config.toml
n_layer = 15
d_model = 96
n_head = 3
n_kv_head = 3
head_dim = 32
d_mlp = 384
vocab_size = 868
activation = "squared_relu"
norm = "layernorm"
norm_place = "pre"
norm_eps = 1e-05
positions = "rope"
rope_base = 6280.0
rope_fraction = 0.5
qk_norm = false
attn_scale = 0.177
bias = "none"
tie_embeddings = false
parallel_block = false
init = "normal"
init_std_qkv = 0.033
init_std_o = 0.033
init_std_up = 0.033
init_std_down = 0.0
optimizer = "soap_variant"
lr = 0.00444
beta1 = 0.95
beta2 = 0.98
weight_decay = 0.069
lr_head = 0.00901
grad_clip = 2.0
warmup_steps = 200
schedule = "wsd"
decay_fraction = 0.575
decay_shape = "linear"
final_lr_fraction = 0.05
batch_tokens = [16384, 32768]
seq_len = 256
doc_mask = false
train_tokens = 143600000
steps = 6202
dataset = "wikipedia_en"
Each number is 500 + 50 x the weight over its row's rms, rounded and kept within 0 to 999. Layers, rows and columns count from 0. Numbers have three digits each. The size before them is the row's rms in percent of the matrix's.

# layer 3 MLP down (transposed), 384x96, rms 0.211, rows 166-238, columns 0-95
111:483521458541403466574459465580535483451394447474524543449491452463478474515578501487627578442446490488501420532535443495544486446450394520474487578545600529427442494557576448538572517467527530525530526518449519490562467612479513499464486365543503491476540441556458485560440497536476485481
092:503422494536487507522494535433383443439502527518507519445497503610502503439502529444484451507454520536476518549421465466558499458527548478476484631479494426561467447474528560506417544539574497560474511520463380517529421520484465474441526620566512541583434541440547440463402586554531487463
092:513536460474584524401520447492487575454502512615423531432454528461462641501464611515504490415517504540405487449530480457490413493525453509500486523515439571418457469447554442399532510551476518433470511517533432503507535516488542502581445447575469452530464494527406528546407480534502437498
094:487521455418533513498523464507489535487531540540530507569512537490451638515518470487459579507449550564476552503483462488565362560555533492394565440577523514480425582600425428516483533535514464564558516505530470517510505427503469616547523513607559518507487549523548501500399499556569479446
096:475443470484561484546488569479506515567456510504485445436442398447506500486553515533550472445385500489498603551532549423537482437489487449453512515594426564382455518489485439503493509533497524456461502534453602518495478565501561475491505375583481394559521467509523554416404498466569458531
013:560478521546561554493497461573436426548495527549444510541449413615513565543496506518440660511477538503491565495488507531562519504479410494489509497491586534481475430527507518655453542462525479513557510536508534498520562543558505421537469415544382518485438554553549479583488497475512448446
098:452585445570478491567500474472461444555439489519482446427539550583376533571520417466561555505477565443522502439563519513504448523457477462504503572450538507437427497467475438519492512398400463553533460502487518495527451390447612425429471507509478463553562489514514412397469504517515517482
022:508522498488383529446420483406519576505588491450485541437421450433452454459479440524558537495558535555482476576471550524506433482501507492545499564499585483488477504476471512619548549550393462456566573539497498552518417444537507599489519565455526556465512484399416444552448483521527566475
107:454569571504496593544378513469496532446510521495582463518517515439393426524406542570531579514467467503487440501469481441507506480522536463482530536455421496499455466463579596478508435471435490454606449625532439493490486502494531530570556520473456448519585483524460528439599544444460456437
106:590452449553567461534500501380493513510465474439472593548464517527596500375494507404453475449578550563511545510485497497481520510581491501477494453516490399478513557555528572483460480479611490549516465517544522509507586487555420571531500491441463483533485418539479544524569455614590454458
109:475570465519479515551430600541514554542543514577487511445485540486565407461440545553540418450494524553572523510499573585445477627496501532455543566511593448508467500565565538525530517564557484552446411504527556500451450483490497493497540476493576538594516507519528435552562441616576450500
098:434534493496435536435530548522468530437564518463517614512576522563593563540489594608578407537456510451428444508483541434541506493563580423481550456463574520493526476481492602526533473446459552505481479514538471470470491525486580557569480512529437569440496537479578444576514478491487468399
094:504521575483583424565450477475574526503531526500529457362458492505479458415438572461514568426492525452484488541553490415468491483556482550442444503446485453440457412531505446465468566460399515428441423497576398589522478532512498422554530523474522566591459531531514494429547477534549534506
096:542482391466469508581491508516483509544389521508530514494514518412550458488516567526541448505499581596541453495383432522499443466457525404510478493584514485465563510532554500452536525553515569518513551485526462433484589543474484515431594523620474499577602469466502593553449522425535455547
094:464488546525484551547527490485412474539590502487526343604526526413523474461515590424521463481528482507500462483454486443403524493519528498524484434493424539597577524505540490476447530591507440510519528495488487583461428530473539595486425458500536474463490521593563403494453487503506490366
086:482499412586412486429460543454541608472525504494466374475534473534548468557510504433601541489576595480434507460538453491539453616477453498394467475471452544510519493473539550458444438444549522527420574509470599476460557460478473521425446493473523498420466430540486510506529552491485530439
106:563477448418429538473467591500424513523531528474496601522503518469526441519535470549467487602510557605449592521446525462526490468525473475569476547633436519532561568521489540471569563509510454407515579566451453560462503642567546423476472494472530498501519570446501521471495457450495527481
096:430540477547433508500568509472487534530552545435402378451383527611543552534541458399601447457502492465457444514444412435478516572499481486524492380497484525473458502545489520455544538448454497470457459512470471463478440465519557581484524463408501475573532493504431517469480403568474487490
109:442556436481417572565563538522476520484474561507529545455533539487452416585432429546457499551472524466553511498572469583550536551494490478471531401538518574476498538523484568448490465394495484536464585574489484634412513471442435544532450408511503536496575466460437418536520524571471514481
103:471495581500557491476527509508551483388473557488417520535450483444470543482524552485453501468431546523553471560439394535485456529493428492470482537488506523483603499547505450461491603444454413381577471534487361487595534461484501437564503480495485603521510444387492508530475510424522477447
088:479598511571499546608467575497513507484478450473477567464554488547554517487457476503468421494534502532479389506588591493428510538485417533399465581431516479516494531518551618560532440472546517502552467457488542520518458495570446575428489530496461473555524478495439500534517503509621433373
104:466481495547426612540556439553538504512478496479599572518531532516478537519525450552526433503510476548534534454513441540549575543482567463425450542555510410559422573541634528506405554396408439524467479519449451518524508537547465470582485451524551488579535438451508503521526528550538545571
112:530429455444565582546522431554488439428546533523434452453448499546530505471516486539515452513451524434516412519513460534558457557538489486510511518532421464541431443446506429477570528563622516572483410505560517468490517574508442479458399529469520457431530454554491505515523425543634611484
094:561605504549522527440420558574527435485567485464460520543488473593515473456574518504568409558552454519459438604472548397497488499388390551467533518504526492512476502530531549578498604471452531528613467521447451539484532511577496465468513562456501478501559540550465588491530500518569473489
082:477494464538457618530589465536527546488531491589532438537458456477521513506557555459372560489504511459463450411584426436455424556440558499548472525455478524442531547418482497519514525496517552500550447459488426525565455510474501548442529563545550511515461449438517488404459503457613421400
087:572533438570396466531505502489547539497458612521501516583484539495529491498419512575592486517611498566472519560536561537553444550507437532509451377498581428507581489595507551586531553470466421521569484529474487486446523587462525565576525495491444465557445421518517465501508538488519495453
099:518507581563454398490512558448482517582508453632485516510633540541397516490508552449587506478478481447432541493510477554550488522528572537430505554468533496438488545541471611581527545510395463523496488483459587519528580505540482522462553443518573502488498516474573411527554544498585476489
107:585539565499480476401477559464471504491520521507515523512598492548511592484586429580559371463552478512508473526579481479564432542476502545522498490494536588421480526566541473535538461480445417505480548462507486504504485493516566448480576566509637569574523607489462516459421521555530494576
106:483586551527456507482543470539437507405547494497439592491560441560471491539382460553520390417447446536475505571472419519485500531495470400520463501516566523473449595475491457476495500434439438459394491576455451472403495566498451493579538514505448493449576484458438483512542456520538570529
086:552423463549467519530521557456473589470471479403516558409496461539480504485488608495470549568506544493529500502535447543550492525542493582398533464431436459388432539469413513505540540510540476626558446534552544430440546564473485573525498470520578515535492472509511400563528497493614520501
103:483490606453537488456485457498478475500444512533400501493416399574480487403514568516517495510453505605496459461530434470461484541481569563432452572540590492458643599545486503522553540512498406513449461446458516573450463475425466546482548531535579478499479572485485402489477518502532473563
111:534471480573461556522508432495579595416412614569516501430469388445533543501582510511538571478464512449469473498507532442559470534526440509459490575527555543500605462567486486439494488476455455483491425457486527562538494544634472509554458562459524483455490626509553509556438514543475494481
113:468412458503581448517449455522565563522482448500503440527559436385443495467535516514477463600475593501454572546492547555411542472527511502440558495410495557430463461486484446378509567481443493461522502461510491501567466507445529471598564493455582503539482521437449503556601493496518599452
027:428507526460456473474586537511469475589442583493461454518556477466486411579549532548483426494488468534523546539466496601531451454419461497475426456575509501565484492456503456550491440482392575554558524388533583544533591491531473540551560518571433454496369452478540555518524464470528496503
095:502464557397515484542532585489563535518528535547468383527547518539493449504540417549492480536475480501467490448460569436401487471453508541440647450396507490420457470486526480540579415451480471618574454492479449524472505526547537525512509497505484428588480462478488527477454600501603467507
100:449554547551468532458544515429507515505418364513508454518537531462436508611477533577529492467625476576575558590457503500557509474441496456449456449466544479517468419590570500511571470455474494533463560517608511493539495551470475525429504420461516535515496474566583412527572456494461457486
106:541538556483496505578479523575528447491527566519459510474626429557497421468516546500505473478391471552568467541468442433457500505491443506491509504499524500541446347552463483585561503583589446513435505526481426498500487400457560466470477407439489512478522481489368504494417453523469497440
104:408480485460471403451511449534528423513500533441514440534466509561542455522526476528500544466586464520480555484514528478524607535495434521529561456566388447581570538440480582453510409521459462530548551513502557501420609451487510512483455497548479401457554482395487560525556492462532434598
108:489553600403510506441502467469498506464541528442414492474478507515470497557564477469569548523452511551575437403507556436478516434519513495512432546536489474522448534509416386547456368570549571481465554553534511526591499415523579537575416487552430510519537545493428446532537506505579475501
097:575453540504508519427588508509602428368492532550584543508564453545509444484483473526521396466473526507457575501533439499573533556497511445542497519520498457638391479517491422517471567515567485537522576511566400520479508457478456530486438510537429561515532471461444474505513456423482503588
107:514556475530474541544506513545515499451521517502487544457523503447450477490475466513515545475468423520480412514416477485627473432510423493549445549452532401598469454457570668541523490490461556578441481571538458483586516462614558489441510483405465456567487550452460501504516493559486478587
102:529589538504569505529498560449504524503554417524499451566510475536504515490509481536526500441504483444398507408523488522618511547447470543553421484392435375476489458451542514437420423547451588445493618437505566435397442525477518523496451509500475411446508539502572457491483472508475481481
097:612504559459520464480486537491546519549436524537477439420473527515516450446545415477503490466546491459511449524502539376479468587504425484443508491415436393527571441477507538482467501511502533500536450483497416610418472468615459513494573495534485505547475554503583527443561591522464624495
102:591437499564458544487540437564444595455530550522515547473460544593487575525478522493566491398482465543493525580503507466487498472513560528539624489478513556511507535473486468579591436498515481590495465473462569500549516518572575507495527354509516514536559478623533517548422476541582475539
094:450504501501521504510525514478503566514497459479405572531502468525496462512448498430526436509503565473508464503458527551550493503471531497514416464384479494451420591498533454503623520481388506486535522482480620477433484581396482412412391527546492582512568439434526434531518494434558483420
077:461533549451568476487513493672450552520515540571494530432468560535460498541504448463478444424489539513614531588491509429561470499479447519473514505522425553465499524491490513532511531615517519608548367481523529505495522418479460432513534554513508557556458477519455500566497470621439535434
108:451428592446406487586475462425537549486484462502512445438483529549517508471443495554502541519582531462497503498506498544492535516561509418542560494447518420429498496509491559495512443419459580429547501531493436421463517496442522545570368503465582482574493501520506386394452482536531427595
102:544462459532584464523520474502471565551492477472485583550606529501540542469445592427500527526558545530463547487536541418514498520536527435465388489601528395441603524581578466451493483520513548497476568469500549513440513510433494433494553400474495479565548491538526497594568620508510524472
104:491531505490525538459494473520555584536475445565514551504473481473586532627460475533477533483515451617541508447477555564561571571553505503562530554520520477438592447481502482450473468459552517407562589540489544462441582444607484572476533525547455516448559523437505515541434414444520399479
106:453544491379506457422434498417549480480540551519508487544510540507486470500551648443582503491450500465465543462493447493549452465486450479504521551485578553605490492563465505509570577547439424550503538518462460551526539488538495432479531516568452386607566459535479481439487473480633509536
099:490525587570503540494465477475497468533444588534467519509496502538504617504550468484562530562476457537499414451502596524561491501574568440475425495409391519553460511477568632609520429479532439455577415473513518503437472501462490502490476513570424437477424464534484462541498493510530406546
105:509455547538549604480472614529398509506455457546475402433540481455446482556523568496513476562513512473579502384554519468368487437439427503495537526512547454431545392482502397487528475508471488562597516514457536433573443451519516472462494452532496496542501504488529557455496561459511576450
102:539500471502496481530497416434486474459527542516464520554451607421503534462493492509532449470441597557455474551494419467550421499578491508454507518578553481497419543506510536514508617437520454430521412437550490522433433400513465521576598505403440428519554498494539460421485398493444518506
095:497545485457516520436524523522407502429500402507487450506513494447508570482455400480539458533519453463481449575466564521480533391554447490492405550446442489419436550466521436515429437471362463531567560555543487418494490553531458458471494445492472600464560475465485426423531437473422492471
108:583483505550509505524440481573510431505473418458454549430510434489462425439531614416455571484468448477513493525477481624468497502592499464513430522470560443417511438526520452433520548478502512556601457397597488543517460462460527470448470491521516447527528509586435479522506427438451498595
099:538540463534486460506603571535534535466509444534541519520505468508472513573513468528540488515622529511467455474429522488471364575440522446469506596498562520537385526486479512461536557513520480496453572506544428558534531569600423554604512493513451515466525439565580588492444560427507498425
099:472447509454481480482469511506425442480444569426461447564599435481460541459465465543471463535361602452447480538529546506463453500504593495477591469456526466466399424488498459545553472437548475553465396485467421538496495533510491616448570483472560460522514566546447534480496557460573472462
098:495601422472524468503526491462582596494430549544446490451505545498447456490532415549485569480390530448492522623461521489530494519534575489479506540470489493462490494434484578444418453540484475456475586563475497528409447450545548590463506483554534473540455429435577579551421469468439579479
088:499508472512509513506537495507513536395545507476505478510452451559424578495555534524470481556586485477568530507451515413449473502492495422511604475546521578566409481601566492452508432552587453476441539600516405558524465467626460498463481458561506410467534430582511545446537465465536446470
110:503526456504578546588551541514445631486471542517559458535425473594515521484510551472442410552551598481452504436564483485385509515471500430473539462447463598431488526546457488450433468489428588471410494407471499480505506500473521503520526562471646444458521478504525498463465549465521500462
099:505407551475558399505457538506510578446527440516504395479529545515421478396433398478554561519526602540507555430489489446504543515546526539481559372489480467462487465510505513513439449511548469519445497530583574471468509424441521525467455553548526354485508473528545552530417473495520523548
104:460521530502516601421509463537463423509558499581531447434468494463441604498477528504585433487470536532521483461494543446644436443432528483448526534471577512521496602473500500552543557531476475566516494607510444503489547541481515536526452429575453503538636422569472494573498496435448490478
090:430536550411412480550543518453570493495510515508477406441399531484589476488435534503529523387544551480408520547504532513504428465536502494414573455487484484581538423440483493477490497505493490504509498591361471455471529534433481483472481494461542538517528518520409430582572508506471558626
108:594450502443534527464550548538585560510503466522569458503608498575565600506456544420435502498474441478464541531503548430474487511453494477484577508501519523378485457512404463433559497493504581494450501440460495519487535514574519547477566510558449548509464353529581535483457529506407587500
079:420461537498518578449547512515473515477478525506554522511512486427434599490500603498409519471519477508403504469519504560534506564455490441476544447507400515413501517395449512437602507445504452559473549565449480449552546461591432494518511414467471478483444384462465431478527545550438587456
106:504439483500569558490576505477451570440539584485527450567510554457459473466529473405454490517416506548470478585616508542617518533502575545515493605615484515519468477465498474498510474508502435408417525540518399441458530581515488442502474532574551488460584535448512500461543510464536417453
117:498540427522529570557492526524457427568530560480522498501458471483457424504494366471542588564491516561550483524492522491417590581471446490528407501493450517526513483535487429480540511530428492528612506460513568465392498536592492507544461557512626408452552524484497380498462507506428506492
101:441514582550498523517554464483592447527534473520510533402563514513468565514473521598520486485504609516464491517434493473512491491590445477491536601451581488453443503462527572424470491503538430656477548524505393567492464479457541470510490450406483559536586427576484495444491501466554535559
094:477459471444531506489576475492535495486469531528608642496454501458467501451438552531512524463527435463477445445557522529542454520488458474507470428543411602509456520497552528601503538530530548508507407408522395446570479509555481459551500543490543493562470569504401413515383482586480560484
105:437492555549449466419478502457499480543566499467498514572506486567588436497531455543595433527495454507501536514406542462512551520415563514503535474541552427534418556552520559480507509559476555486522510445527502614321556508535400500439518425415557436466482556480462459494485493465543455479
098:530583429560635494541528541481509516512506586539500483461484528560524504451502478494544519580467539493427507546461513448475478494507529512526421387460361463600477463577562502496613537519495474608461547474453536568479546465502470543443478478564435516535492508545454524407554529394558492477
114:495515478498516507529526446471531428415488516439504518553518411515508474452639541474459584540533411481468573471525548531484476583510418452501481450597503536491598464551363440503504509493559468506456465512462571531555549605481564474510557532546529486516540441496447434485459488457632561470
100:516455535466502519566535511437562506437516535507431536534351444425465481406519571522410411480521536498533533547531516603570502528549468536513453504367416484484474502470479484514402472494475420480550558453455484510517443567512468526529419564538583494439519490487578554504577534531525575467
# layer 3 MLP up, 384x96, rms 0.214, rows 167-238, columns 0-95
089:471521425383552416586479496518496563500519395533503517507521477454549439548557575534464530487497612516422505532548511547402487479434469528458476510492458633467447569537519529483451489480473515499483519478442530493423566514439525584609445478404420522490458504537494443505557491553401537505
107:514557503577517517456460550575542567468512457519610472489539438440511388527532465557435437404486511418427438473524451518409479554418599436475509601456429463453529555495513501433458510488507490516430507540505471506537495505508502503581477543487482570495516478402451454534630540505561545542
093:540502494413544504413541544482447452568443513590501560537554483476602544547432523438501521532486492609508417611573518467479575415611533544526449452523471445462462439528413474529502559520592445544477468540484514480481486383597499496441515458496514538491484514518484521537548455474420489546
097:499421485531495519530646465461523449426496559412407535534490531601519482518520512444492436548511464498553453525457487429390509527532490517416511528523563483563451499426460483529502557513488555451596459531457523459491483511409487572401466455451526435461555472512548560519564448469466615573
013:448466523442498426549562433475612475547504600455507591488375589509463476494570495539415478544516526560514459543529398572548535467489573499487552447529476435541536453445457509441497473586568611604447541514529492526468483458480412554476428514534456538509493437492463536519511472475516547512
098:465516533438501464510467496430546556370509549488513519421513503470478448553476478533500527559432496352468473510566425539511522522381518481470469536512435468496582478512499499559450520510564488589450517485455517439556613524536495497505509517403436473483524460612515545577564449566420535415
020:417468571603490452541526473531502438575492489449586523520511491447480472532463425531448507450462462393442436498474443544544586438504553596594506510517513554456517540589496478460508499619593537482405541506598536538473400580489588460495486454511517480490519497577474515505454483485501560529
108:500478525478597493538430495512478496479564427474501546680364539453489457605572454484533464476488473439439543520494472504487504538467515590439506523561580471543477609461472538432450511479507550438443513559534459448479524472525414531487459424496505498523505497546495522534545466574625507461
103:520509556480535494479542570418485491473467519472511546598525501473477512513424488457430456473537454535474588426434475533485553458465551585411578496483475465485521500485484567430555394630495496533513468555602435487506495442409434473529553457520516496558474511497427599490495487564558636532
099:417384442518572554442456481530511522466516503445544481491416500479481498493591516433459470502433451532481510471486552434605496389576569548475512522518468599547544501479562405513605496531531580527577512557522440505583579500456500439555403452413480447451472510505521481520494542515463456516
099:385486536449478473645531500501477456526551428464459527578568585591473502501453497546450486526469530481543544595513540522511566626585590476476519498435506523596476471443483479553495508512453532497551472477437557457571429549543450420512490525554553455465502473397474486549461564520526492445
096:528438507516456447572560395503502528528535399516523563553590434592585509538499451349450537477516464459406485526526436525456589502493452475490552512480552480564542517489487540560406520448473503491497511429628442555501437476439554515501521425534531458474560487471517427505497503455467551450
093:494483504586512459516476529464460469449497513479430540520418613570452493525472459472437511612469497372363544495498553429474595544568559495581559438554522476496457543466474551459490443515392543521526490515490523455520442559469500493478473471442541511452538505485412544525591507497548404444
093:528507479422495490459529510546519543526494515476465533505578573579511464540617458484531491453524445517503555553622487552546476514480543608450441504435445514527474468497391443455517449561506575561442432394507513349436481477456504500518472504538456536515499557468559534499512606594534506553
082:562525484507549462568562518545504431509444516471495466379497550415517453433456479419559482509481436497542519462520454484537536472503460629589573437412491455584487501486541498431515488507441469490430502434532476492545621476604415480496573505526489433536499433500538492397518500404492539464
093:428475484499451584510546521454391513512528430530496554526515428539532423491506450560449549538486505498540473521492501595577440447485434400529443455570501470491512607457489474575533489553427465509425550498490518563501593451508472442551470507380532421424443486514491473642483466440521501492
099:461544422483365578535495503434469423493470492515559553452546453462517526523496495476452505474459507414497398493523494529579467534474508494453523498546452511494566501486476564473659484453556529487574431613498533462373437535488444515574558405514542520444503563553441496418522523489513480471
106:479526466654521582556490390403500433446630468483541559460523427574433456467479502546491526477487503492458545531511547534516516504508519525571494530563466560607453533467499537413523434504489524498524467431506500558515398530491431498583406441426495475553499490469475425529533458432545503512
094:430492524585542541502443540414542493449569563517462521476492474529533528463458548416451500509555401624517564488522475560436476496378561474571527444517477543539448440519498397515570453554517584480475477495463554489632513476528421567506543528470450522497465447531603525499560507506433468513
093:471488556557544576405557451566480478420534528542476562510474506512458578488483480492516517456524485548586454471493626518416537614517469528521526421493517469470496541529540404492524528511584581558546496391429532467510444529391416495532425530487580501512514510526402507582563484443483498519
104:545497552503571586386531561502561497649393420425445431512487527482562537517490488410463486421487482586458487591422544482450480487483493478517432541557489581491466459429525448507521534511459526500573550440547502562502529499505462482502545546485490555525508548505395419490490477491416571535
111:543524452445598541537465465572534477481534466465424506457541456538465484358514518536540484452535484428573498440411541518519510515527531572463472540474481507476464579525504496515607592465582502431468499545578466460605512535465561514587464441420433572471414538476481505447513531492384479496
102:448558516504473484540519467579535450482541449482582541545515552565528429428510490559401435598465536461423491548521482458437463512508572583548606467510402560515423526467433509595511539465556535467522461497375495496435454396455511504455523552467467481541544491462478513478463555482420531575
087:531500486502482453493565413582499529528437523458517539454532539471479453516468490422584498466479440488492512473441461465544614485553492525495542463534430439658505446544523500554519476446496599548615510479499543538494645429592477552450573409531458429550525487456489452490515509529483512440
094:447465576475524464555488461503518472520493527508486497582589503374460560506432500433577539409560496518446492460587545517425481445487497540508420440440319445554554500474424497468523485563575515568528500489453439508474495505409625518530470475457522419484528527516460545521454497472470503505
093:550439514502522560532527545452462498461389435581479501567576574447550564485594461493455561545457455560429438507462536467445521472479487554473547544505564558455436554460457531468531473514504524481428473508511495498442537444404582536526557475571499607445460571475480622511561408523444538513
110:545547438476667531539539499499466568478564470554430539379504527442580502529506470450458460581488512495482507541522564544500571453509579477441501431478561553563425498510558497514470567532453502493407412475402459511564422505512471433517475528478538437466484494442455521598498569539449458493
103:524548619403463475505555563468483462481435371445427550531447459497529468511490447532540531407524537502517491510523441438541534446476509541428543462538617541467476417563461546562497561558502509521521555563518425533536538483542552484476574541470455539467567507574433483501519543525460417620
088:418522492530417455570525513533537480448504481580490434540566430527603546596490563491451523491427473525540491429422526492521581484533438494391515505456538577471465598483478480509499557572443503530436455464467459439530554511472466468499561467489392506434545595457445515443562549554421559509
097:532572629526547473502451433491562453489433400598515530468532542493506594611520493419473510517504492489346540374476468514505480444429508443458467505507562405579494615474507506467514498559418484494518562530508490457463465474486454405494561507512520463504468501545479538505477463445511467522
109:476442429563599543492448465471508505563527519430440474517434543514531539501508443432524425528524519516476552480621479521467515398490434464496566494492521432501497475435510374538529539489539513449520534532550494504496477472449405493584496516565641589518490605470535492427554503580414458533
103:495496522532523498458568439540469503507550521491465455527437480526525441514437573502488507497429493503646351484473534550501565482503483487412449522489527518521469484500495579550527514606515542510429423534487449411496639485417532492505359494517505485495505467399527587486551562533516574479
023:429447462516568551469462455480530390568431540497504497445429448454469542405503391542443581539483542482475479450431447462466528444526527461448503557516463503546476541518456523441487591498536430424490564375537527432518436480529460517552503566508467518478442466542485575559526573422412451548
102:478488488427501540395466403516482460494547553566504504418485523486456441544511448389481576523480467549464493463481502552440461478500464399539511490381542489461455582387407502521507447467513539570601576564509509472544483462478490445471507511467597395547546471480526424551566535529551512480
098:470439452495571504459456462427431476457478518533485526543384526461435527507556462487490531466497532493547460550460428442475502499526522397511490508575531619559557499426456562429554480471428394443524485596523507509505572428460444550494508426507570479525593589480461608503563506564500459527
108:485540499516464557493568465550522522471380482598476514438470474409468493488520461502518512481517396513577468588501385543488537410493435462518539549554472485411476486506609547478554511532504495552370519589513490521474502516453394535504423462517514541521415520563455553561535518505534590552
108:523482478478436512486597547558465510538438499514515544477470444418560534492572499591424477442491507453404531447495435511445439468554457437390500615413565551459548453508584584496488579475566462462428554556491518455501600480561530537527530544502524554417489509514567527484529508440477455558
100:483562450511527512456508420503477436570488467613487546614486536459478581635434484420527481503505525507526472567480528503547526530440579498513421526605600545455433523549464486498442548494539482462522473527512501463548460430619445513427593491453550525518416502543426474454461531548460490488
097:427407476570415441461482496462602472546455502444519562508525448549455540447473522503527523501560447584573463418540528543495606510504499561484522497566537529406496500445554478401522560456532393467548512534517502385500503502493528502454506356511471428478536549537540450402459511483516487454
107:423496511446610479424453518381448480517500476520525435472498514470544432593503497512448560642542474499504500456513484517441560514531519433444459459464533450500522559480468480511463441437499468456612492524441506553544540424489523545523564486461532524547551643485479503402482430575433444550
100:414565502470462548466543543444536541480501442438516536444516461427557454513479498549452520527575556468484498509555422472469600399523596452488422508550551629595478459549511535560492505486458421534503429519472559535553443518535516468547455542445498512447568556431450516454495524649491522496
100:520580468441531511426463480506463504482605526511536444515550463465448458536484527455510611423464492467516564433494581594425483461494489454565566517469483533473492548537521507504532403419494464580539572545445539491571529551544565503488492481521490426551471536571386488501498553342503423537
112:503523491466552505436471423496443543470547546526503537432516556568502483585495557462415515530500516547555416535503520467553569442507525576437527473432435430535543507538448523527566481346573491475397491501504506430552435540526504533499544419451404500588555511447541523513514541403402526480
090:501613503477485476462431509526501512494607458469547506484448376446465490501438408586530604463483463487475489535479538459514527359459516519569452535462469481483529553543527496538569572462415497528534503550455542519590397474494566455541523599507549554528569468548493419483516537419478532538
079:453477512456449485507432516477550598527416511436550535498508418504456481491546476429614477446566447457494495488409470558459569507488482451512516503570485491479529575495495482448447555482542530521521586446479440488515555548434572386451516385624510437399458561538503465560551469525458446482
108:493516542497456539436532477501521492529445412569551536496361602525520487430489543417523455565545439512456437463467456510548479543532631553508542415431522592538500517570528497503501515490481585496466401524510530456567488421445586517518528582584526576504475494494536498504513423472407538479
106:500433496551495459526524497498492477480500472461435488474413508558470596467541490495454474569493471495598478452489489468546651482545603486600485431523555408436586500509532497549502510401514562501527401534581530577521467604468506463429512590525489462519532515558488440503478482507381493548
101:611515460467470531504533496544423484422586519515446555483540468522423442485488501532498485474471510412475523422513413577437551498493486546394561491467474483369492435544473476532446440546515495514492452522541491524532514492474503537585519487498565586524461462430485514491628396491434476638
095:487522488434493452542512468566529473546449508456482465469558570481450500484650481519528491424486510477507536514436476550473571565534471508566578475445542515460457479492530414475563444485416507611504449399564506466527489568502488447508459602561470465527542514474405596510400540492531416599
099:512497536516491597519553490465451476573557419437460470576543509483450512493599497426503548505509459500564418640373513511514473527548514517509496423486481500527501485488540567512562452519481551530456455532552590442559485559556477462650491485442415504468505506475429467620463490432480525492
113:430491499565488512532458468413359517483477522457529611494515467491515476453498450474542546468492494539507540540494463556521489494501549527464513534396381519567502400560606514507463487486519588455529434521522510579490550463626462547406507461508454508458595500528454578503377534515483536536
098:520471508561450604539525434525393481433483528466465556563508589479410439517496522488488545460478483538563521428513462466502482487472583466398551567481478484460392567485525553449444543550458493524469461399561467549418537437422575438412507538522435532520418517582519544545484470535543503537
093:409549513497456478497511469586519500440553545491512509523421476480460474485499493595534525529476576523435407514466557521473505469513444562599410490415480411506484541464541437494510617495466567565478491543448528523482424490399564532615562596477481557537474450529551435503591477418516506535
106:460486588458533506416521468466481531511580605458481542561532475503501514459586442499417474566502533533475586491536607430493529495511522426532461573495474463496489502527445474484521542552487499422427525463419498530539402493549453566481528489497485503550398534506474489586680506478500462393
099:458532447530543457435476439433436546393421606516563512525552439397522499491538566542474512464401421499582547480441515523479535445582537533526452576498427444484586490552515459476421493462410538454491514499472595482531497507495555540521580515486478468507607469514537570519568458454544477465
099:533472508531557464502584548467510456482455522469572490476515477543452488483496462545430535550487501467491586402447509542530442504475468513568496537587391421419529574590487477517469486585535453386512611422525513447507483511476482443530525409460471591390478419517512514489518404487572541459
085:527521492361480517498515522443547511525438552543521440512578474492358439512556474572443471560481486439529405503452561525488481517504551535541561532499515504601560479555465523472452512530489470471501531588461512499455515355451551512557543576493479524505472525441561571550430577544461585580
082:471544475398468510465536398522507504570485541524520411424521531464539520503533424596447496589493475512501491495481463524564454593514493512520521442476445525418457352467529429586543547472652508447474486509543486509522451476557480509459556511551573534528477542467532538529562609494461543577
124:484417481531508433362479501552544437525485498386387515582487474539520577478515489514521411525459541509594525507492512525409499518561479498576595541547554488493581506452505457473481456439530392457553522606546443409461456523448452525532505555490452532478513571524428530520507430528533462504
108:520450464546536498523509495519486422487536591554531446426505489498403443440489520556475600546383495561449394455495529571530484497482505462478480512436493612541593515418559452571593529463494473434474471485571486553556598433531465469512491522465536435483520489478505590459521599448532525448
102:548505531431411531408455546553452483458452350405477528484443499487407484466440416430513515474514479503436521478442559489485406478460521557540564517525618509499436457501537572552487545500495494519499505523545540525510615448436544458517514487444564504478435489495552425510534462496385507579
089:571588550515524473444505468646463465569611411499511504459471506602443449518412425459614506469484424556532498482473526504538475490448498477561524421444477575584562495504533514460494497478451409539527472542520479542550554498517597508426533442462544443508502459555473516398497502442515525484
093:493480496490524561486506508615517506459539464528456520528464588525515446424627464507469462582554474568487550484506543534473534537454477544508415537533514534538533513505498453454566524512523531409410594561441405528527486557517503533541414447448377532446401504451484411532514439413454444535
088:487500501490397552468503530536547515522478483579517475514473502548540605477555479399513471479375538465569470467504539517485557415517558462474510542419431555475501583565486495503414593497471490516545448515476480491521518482423391452485585459527475437494492572592421488518599558542505623491
092:487560529525460453531468538473503534495574493447507490519520475460537485476421505549484492559594485579507417414550509485498525428478512431506554470381547393630533496474506395537423497517446516465482502458519480472498440382574537468503404598442510557481481585516508539533457519513497516621
119:441551505507530511525521424549530542473514498538523539538573441495424588403470448608517505578408540542553440463442562501543511456507441465550449561513519462516501491517618508455489559471473502534536554430461493543569517551561469479473564454348426421514452525439456461596552465541491488487
097:595522558402473499409495534485494486509491586475492532527488533518471557609499442532433529526445512450446458503498469488461635513511448551441511461515580511453438440481365528535495483514481486595608519504469501554451589465484471467494530505435532457421612564491460515545493536572413514533
084:431534605524443505454408460453505482602531526502442513466501487545466519469555414627493514535528486508499438401444526424562390500411564495504437539544518544602514497482524554481575490523522510481443504446533483503413469462492554433508462530525463528455508514575516492537423602465460591439
104:502534481561502556534536508505537502564480448441543519466466550479452545466419522543447526587492411554439550363382518480536478491482596547453466446524519516466493552520537513486500463469482448549512527429570481466614538520474415395553463540552525562579458449476546525433522374473534545539
101:452624435449543404495436427444476465525525475428410446447591516568530487526536441449509480494560454524489476436532520435499473531444589501579554501469555492505526524437403487562550553447474451516391562538459525495557534537535571440500554513506511442513461452472435559524544498403530537574
121:583487514497485485521614530449446463546420446539528550558516509605433458511549520495444497518436425498503520542368449492452487460459461617531485439481497577521563572513534474442467450506491486488421473477459578544440623506431437536557449395517447521487438491459449435477506502465525449480
099:481513518434540416326569544521434512472497512464482489538469455492447391455465482511515582575525459493433497493419552455577546562480429391529459523490561477551524522584565521519601533457447508528506491469563587523587498511538556477521544468461476534423517456458550511563583523492501545503